python train.py --num_hidden_layers=21 --hidden_size=128 --num_attention_heads=4 --num_key_value_heads=4 --head_dim=32 --intermediate_size=512 --vocab_size=8192 --hidden_act="gelu" --norm="layernorm" --norm_place="pre" --norm_eps=1e-06 --positions="rope" --rope_theta=7580.0 --rope_fraction=0.25 --qk_norm=false --attn_scale=0.177 --bias="all" --tie_word_embeddings=false --parallel_block=true --init="uniform" --init_std_qkv=0.0532 --init_std_o=0.0532 --init_std_up=0.0532 --init_std_down=0.0266 --optimizer="soap_variant" --learning_rate=0.00385 --lr_mult_o=0.996 --beta1=0.95 --beta2=0.99 --lr_head=0.00954 --max_grad_norm=1.0 --warmup_steps=200 --schedule="wsd" --decay_fraction=0.777 --decay_shape="linear" --final_lr_fraction=0.05 --batch_tokens=65536 --max_seq_len=256 --doc_mask=true --train_tokens=339300000 --max_steps=5178 --dataset="wikipedia_en"
Each number is 128 + 32 x the weight over its row's rms, rounded and kept within 0 to 255. Layers, rows and columns count from 0. Numbers have three digits each. The size before them is the row's rms in percent of the matrix's.

# down: layer 14 MLP down (transposed), 512x128, rms 0.15, rows 314-338, columns 0-127
# up: layer 14 MLP up, 512x128, rms 0.151, rows 315-338, columns 0-127
down314 082:077137137130122152142073133124107095128162115117137210127159168107105110131139118117141136086131139100089125084154134080141148148116088125137146121124136061166123121118146142106104137135103109120189151118114118074098000092126103107084115148103129144120127135136137158151126093135126125115146150138189103178148163152112129139114143124094109165158124119142113103154197114154138107090117
up315 092:104193114116135099115167076070146092213141072143115121119137084149151134091133136166125172144115084134187094147162105130076194146148182119127115115119144084119114088099160149115093085073153084157107117177173153137148142176116094117107145100100153173091084133143163088148144183119124101063180102095102109066094169165132096153130114175159122082130146167169108089114148089100104120119098
down315 091:132098159091156118162060123174127121046109164105139176134139147134086070148103075133177093132131121162059180095103164110133100147132176137086151115146116146144155117170123129123112107079104108105047101070110107144114204075095117126145115153136129109170159049107115186121085129099135166184115173150115170137145129133088184142097131107133163190112103126107182125123125176137150095136121
up316 104:057150153122131055110151169178071151146123125104130112137109162107124143144177167170176103172109106108145120165113094102115084116124112225106155129119111183165104118119132103143147092114070132108118132070150148142060133125128158136122108125135081102144132158096136133108146105201100131133161096205148143087177107096180181082094104112130167104116121084164117190121099132060145173088140
down316 100:144195145153088193118099105101118104108092119120169098059173148102193073114120093077098128123135106104119152168182099174158173143147103153099111110031142104138194151137142111109109150116115081142152178120121109199151146119078127100156161146088114083144122132126173153135128109122126066123110159140163154120042159149128142118113162106080101112169129127102142187143123141084160139153074
up317 102:107139156131089161120108084143162085116133099126107103112133111131112154132157136145223147148073103185150162159202145140124128127090112122167157114132107150080133101189105097125146172113111119143140180181123126140107152132105135095118105117148112156117160111124077083172195156161142151149124177146136071146102172149085141138147074190167125085078115128080082194112211084075087093149121
down317 102:124092133130064086112193145096132138082139102090166122118132149116094063142150112129145147039123164125094117158122133112113113123195153170147157083063151111151140081139085132136136149150130090118144174114131149114126204082142106161183149147131192148111052144116102099116077147188128154080122071156099135144099145081126168104126158118164080132098109122127152161118107144096103223128095
up318 109:117149055093124142130148126124116175171123178124167155048105136109108145107115159114090133118080119092120133130119102151113150183120133109060101129108145126125147078122133104140113119149104198125134197153156125147137157131111146115146105101115162100157130089085131137131156087196161173139163219123155085111100145132080178166120166072162126058143155164201117073081150089127178110114183
down318 114:134086123135148153144149133125110129122086094106118121115134118135133104124109113130177119130167179120151135195112128166101141125147158174092100136107110132148103151148130150092201129144046136065121084102104138102087191109182085184127128119157107114097156134179168140172157129154207160094159093141126181120079104118152076185145116113103182069129099190079149151176129098130080204082137
up319 105:167130148123141156170091132124117174095118101137111137081146111104146145092119092169151074125104149124132096124123162165152104097122073103093134162165114102123153150049103067192121170171117088105103161121133142149113167114145119052144079147132120109167043093085182140104142170081100174102124088154124098112135137162180176147096182097080126108133149157211164101177121157165122146119088
down319 105:091158137128109129085176131162185095143074107081135166209070128129121110100161097100142184131114166121089098143158102122144147105174161121152143093135163145154155103145215183073085087080136122141168167092211145097116096170107098153096097094131111102129145136125176127132126120191090160112154165156117162152117123080108119157111110159148159164082101163116081098105159093092161119128170
up320 097:190081116070085094126069149145143141115148176101087155145156142126117173150155102091111113114132110149107073202069187124166098076122172172146136160135174101131145140136120119091132149191093106152129158135122140133144106104157122091131133073162135118112082126109067112128075108126116169143158107107067100068111098148181090188128124089140130091189156097143139128210185116106093102123129
down320 102:166117169074176124136194135161100116109138156094212152208112099162144158131139141144101116113135110175140172093128151134104131119181111131138165075102127121151154135103134112159144065124146146168130166136168074097176116055123192122099068126195114154195107133111126176131147080176122159119146152111093172147141106121092061096139138126081173130100127092129068173159103120148134103116139
up321 108:081105120096107105098171149171078101137169057177176108144074143152128117121123112145109186106078178140072156111116105139180085100132108103152161113175085074069174142157097161111139147111130184163122071139110126151112144128144135096173137086167136117155157068072135171080144147174126102118171112157160118098148165142127156142106142092147151078147144158168141184168130185114141083140183
down321 119:120144151110152114154119115136080150074154103115080110083129080176115088147088137133101170107126109133169167108119101123144137114097142158128148113124172164141201113115145177098197170115144100068103095101159119170144138091062138140158156120169185148130103130108092112145087139097087124090078073148109147091139198157135176211122111144140140093068134104112204144086118137148150102104054
up322 099:135144183161146153147120093121109110094096143084191154097167120145116107100135175167098122127138083147196214098094103081177125094107116105063128156148146187124139174116070175122138107200140123122103146165127166183114126077154086114117143116156134133104104096118170144074137097108102107081097189168111110142112174096111127164118109126126132182113096175104082176106136077154104067156129
down322 092:076098064122114117134115103151131141206106105124110118148170111144112129146170144141062169123108097107118091056154153159085105153150123099142125111104121062178140118083153090168137163074154122133147107099126093123139053181108159147156197152101131133103111148149129091147142177124200120157155092096134156159137159211156133138171196128153145156141162120112114103123089168181170182131169
up323 099:117143181171128125083151117137105124085093153162135173187152135141206191188089124150132184167120107143056163144091153136098154045129111182120141130102136090123133149109162145080096122145171063157124134165165155164132112158124115112137105067133118169118153150113096169128125193083091076119129162130102115076157146161130068099143089143082080161122104120177122129103134098075122109095121
down323 106:081188198131107127100126134120112145178115156093137212169080137150150133121156155120132171068138109115159152147115145121145169134160086115145102166111099140123134100156181103151126170127135094166160190112160123090173160122094159132104087137151130189110184175066129113107120048138153170126143107120110116102109160121127126067131149181095152167205152083077119096065099147111119081103113
up324 108:062132125133135145135130139093127151142129063142113116132122176121155168121194111120118150176137006122144114125135176126028105084112156111178119091160111142134119133135134192103041099185211085201119175133147119107108153114097127133159131134106120138088146153114072159148120088141115093165166120133116141133166124111117115182124165126157132114156137136095149071124127136149103132183159
down324 107:131158073152142166126121107147146144129117115207127061090115120129090147155127128151131072104081172149139117158218081114106153156108163129157120125124173117075165128147066129132170099130123166100172183104116139102167126149123115128161109170130120154159045101190109111141152107142106133114130137107100137151113088046131107055162092126115161167152144128197134170094114154190156126156067
up325 096:120122108084138123109132069179127138079173120098176051090176169110189131122158069141133160099068132093146071126123228124117132155109083153075149136119121185114182084128145152137094097126102175149055159100133174123140183103113081131158106159127151173111133125122120103114142131103113082127140110164097125091103114136135140123090089102130113161182151099132116156110197132066137109161159
down325 097:127127123128090076094112156133086125119094142089114098115142042143129118113109151139127189100126132177076190091166095157196106121160107136144139121067052164082088146072154174095138165075200126106098100130088142099106056114126134041106132107105142137143127143129053152186148122148135147100147172177120091140132156143100127170123127155110125152127109106153168133150084155121116118087161
up326 100:123110084158110148137163158132108115115183119122158135113114149109079175140124155136126160137162106109088127183093115139103119076101144159078095176108143117128102077154132180115105162142163091120175084153096108085165129122119061087241100088115103134154082119072212131155113132204165167086113141115141121048116133167127126099095126128119129139130168172141076112103182093136133161101117
down326 098:120146094141046070175114103155101124145131089143112113105151102106198133138096130151121115143133129087120147192131130140110181111132105102138175098103071129091090182163144104118095167120098167143065155112224088166116190143135137130180119174145161152086180107123109100111174103067152131142110100116090174119106147137085069143097163163113100168106095109133105112164115178108090092114176
up327 105:123111168169106155142145187188155135166127163164136122112172101117162068096124109107207074113084122149150132076148110152130087102146185169138083156124143104149127156156070120136073064163139150128133095140112139187066149045130199088131160088089097114127135142121112118050171077091148167155119121100119108162098157108144111144106113095163130083095148130099127073123136122094106144100111
down327 106:103170169120119173144142137129123119173132138094122073112115110208052149123074131113084138137121093110087076175164121110094127118122106079178123118156166117066179081124103150163127179150112145139172081126124139046137129125149092111099064163185141137168177093151152135125120113127148127157179112125107104063167134172087137188140121122109112151164112127128077151190108110110176137062141
up328 097:133190116178081162137116108143171099118105114149141125118140091105080039138070134108177140175120049113090118107142143108161188130092093159118133109180123210130106128132111168153079173170108098095134082144140155164119131155164214099123035157150139093123112156121103081134119146106145137108142121144141114163113188111103151135054175079126133099129118132099153160132154116152127107151166
down328 094:129071159104120139116122109118113127175137098187118078127107092162113141160156130118167077126127149090059142202111183152169151096090185122084097142136086104142199136175126092108171139131213142134157132134144119134074132106139140115160152135107141132152181100120131140130076124146147077168099185092120061122180116079154179139120128167076195118064108093148152133167118135146114115128079
up329 089:130124122132104115118049094143148161116129097187097168146123093161140149156124161111078149124175144110124068140067143150108163164138132090158088105103129159202153136138097101123166058118135150087101140108142161137091151202119133154082146155138104166133133194156071092158109147095142107127151058136105127101139202141177207145127141098098120101123146103073098162120119117097166198099095
down329 084:158083159162085128161141171107131159128102168058130077083104122100134154158129138154110126097111114132119147087126121095147135095143098170110181162144129110096166063131192155129114156151095126101148102167094130123078077089115124082158121118111115060175116077070116153125100107130120230189117174148102154172130073067117092091149137144176126095150108165129156089118109141130125064074111
up330 099:145195119094106138122102161136091131183112152119116132105135154128076129129099137172070122184124123087150108190131121129191192161109176098087126098132106130059178099141102137114144130119054100116135082091126136141126150102124116131153129077089103139123170129065076181115200122169113143159132144078096116138101127133144036165196125158171163137136186151175118112132149146117082092157122
down330 102:104083115112160040118145096140121134066170105173107061157107141117111170115115140129149124132199109098118198087137200138146121183057094110128152139131102135143133136136206166115130164181058157148084179119130110129104160152106146133148189129136130157167085139095111126172160088098127145156142146104128095144121105182168187132107128114125173113068096115133111087171133125130139102112193
up331 102:100169174115104130115192196161151122171143103155105152174157141080136180108150083121078116144097102164204127110110125099152151125134070131095134126118156075137177133067095149189127105074128134165061119149170190133105172139102119127149114124103106135119135095119110149142168129113082148103185107123103170126135105129126062101096101155119121105114177182120094078068122104064126189130170
down331 100:111080183094148121114121128144167116119129112116100170095093110179114018136187122137111140143160112093045131103143170148117120103139211113120106181099104130150136139093129101113126207112132116136127119096074097077184135083122156140158114076170129104150214114100139141107095140129144087131143147083141178175146125154143136200147092075129156164100155112136134109082138140127179109098104
up332 103:143126142099160161145118091175138130136143064127174137098186147148142112103176106133184119079078085111122161161173061192126083123162082161106060075081118117081152130119138094090075090088138127135125052134141145122134116137105140116124114061124153122162153109057108109127175151120139153100166104126151166120139060101205155125121177149129153138135148131171159117167133143104082153107180
down332 099:065090186117118151146196167138168133094084188144147056144145141157112188187113127182117153071127117106139120162154153132083100121118161148141127113111140137100148121184123137135157107121059100107140098122131117115157006148146172135085119125148165109099141104160121096116107126149143182163083117102083114129092117139052106141094103129116097153092092157145123150123153142169160104076188
up333 095:158098153133086146127158093067154112084093118165159166175138119174219132117063119136108126118125088166139147107160092231126131143146114138156162106143106180064072168073141111111139146134148125195124105125172128154147179128104141139153112127096139114194130159127128097147128135091180164084195151134089162102132133091113073116106114092194075125173089167116112098120118121137148118104133
down333 098:109117155047122110149100111104081158157159038154106185094117233090133112072157138122131151155120111138096144164118166050106168087138096124066113095120173083164127090137124145152136140147091133078138163137149072097155177133124170111102092135087126107150097058113114134120109175120139122123115128172109130121109168186152134130158094127072097179112120109076179113158105135143096128141135
up334 117:202098124154071096098202117119152052141160099130159127131142116132118144126134169106137064079177114132068093153093134119148129095073132103155065143149093172144141190175135093104132123121187119109123112125147155152117102124120115190133152062155152123120139192107168117148167085116167129144191144126120169095160056115135147106145145141122146114104170152099078108187113118065170164146119
down334 131:148137175147151165067175125060217105105109097174130128139130115100165170128127151105127082104169066123141154136062168110084185132090158087108114120072115146129181171194139086080143136082092126142143093170207173164093140117133125132171163082133100118153155122133120127157183143125138102157144143121164121136118107130158112122137153169083120110091098092065093146156096162107147081145133
up335 101:172108144117123101086143094136131121103117196162094178143082120156191189111150125093117081154158107133107114108129088125153139101148119186137111102202179145145135094122121098088119115119072130100105171161102110130108120186192146112146094151137151132136164110134121168093146157144089115116020145099135120122176102202147163131116171157115117073165061138119126224133103134100150133097144
down335 094:116163088118156103144129160147091122152095108073142139103130152127079143139102136112157166137135132109115135149130097113133116132165102187136150132136157088104176096132158081080146132128140112193073183121104141138197000108101191133165118132155091129080129142142133106143116135176168125142165120074093159176137165097141123101140101143141120161082178094098069060098095079166102143106081
up336 097:066144148145143119146128187130191107130119141154107141125100126116137140125135082124197176132152142148133200150194084144198106106113163145150100048159183089067174140148091092116104131121109100180119114110133151107114095155113103113097177072138085108121111113125132119172176151107089126185135146152172146129115158133135137161115113120145123125133180142120161083088073157022126173091162
down336 086:110117149160096153161131108155089103104128094164116064155185163102137100140101143071159117123130120045095109127179071100084171202112130150181141175084133151162132085107181113146149117152091153106200141114148143150153068132087121128171053151149164110152103149126139155109094102098173175094139149092190111105153093111131168105096088089140113131114141195126080142152108086160154120118123
up337 102:100062135107085117121067114152107123181115195097154123068149187199132148142148145117161112047136112087066125145147174136089147126106169126115075173190104107099119159053180133118136108122115146160106156183117152160161155084129116163131095125122100126147170142130123102169197105145135152133164107143087096125137132091069119159081137068145112116110093095144143146097141146098071089154108
down337 100:133146064067074140125070094112164087109106104135099105132142146097126141150151141125153100073164154182114166144165124114054100161150135042152123136109121143155140125095130100151178147142125120120111062096123066144180107121133101126184163081165184121140119093063088150118157076143100140154051124110063119104136142095111099128162171111148138143141118100100123057110154090187158130100119
up338 104:168125165148178119181123124104161090120069133104120153130166138159144120113098101103117142155188138119152162223109130162093150121173143118108220087152134089088120113130087123164074152098130150104113125159160124143134160130063123011088122130086141148129122106089065148078114152144115162169141154120133186099131123174115124126143115081122149140085108156092100149131119162164072070118094
down338 100:161130106143117135112135082117155136165156126197113054117092117159163151174137102108087128136149143121131062106094136174162174132155136131181152084158131097142113146102126123089140096163108107143156169132080127071172202165136121126099170157137073136162132144132109137108120105058122138044157101092099146151169175114139153079108159082159174083086187143109125152213120165144079144152133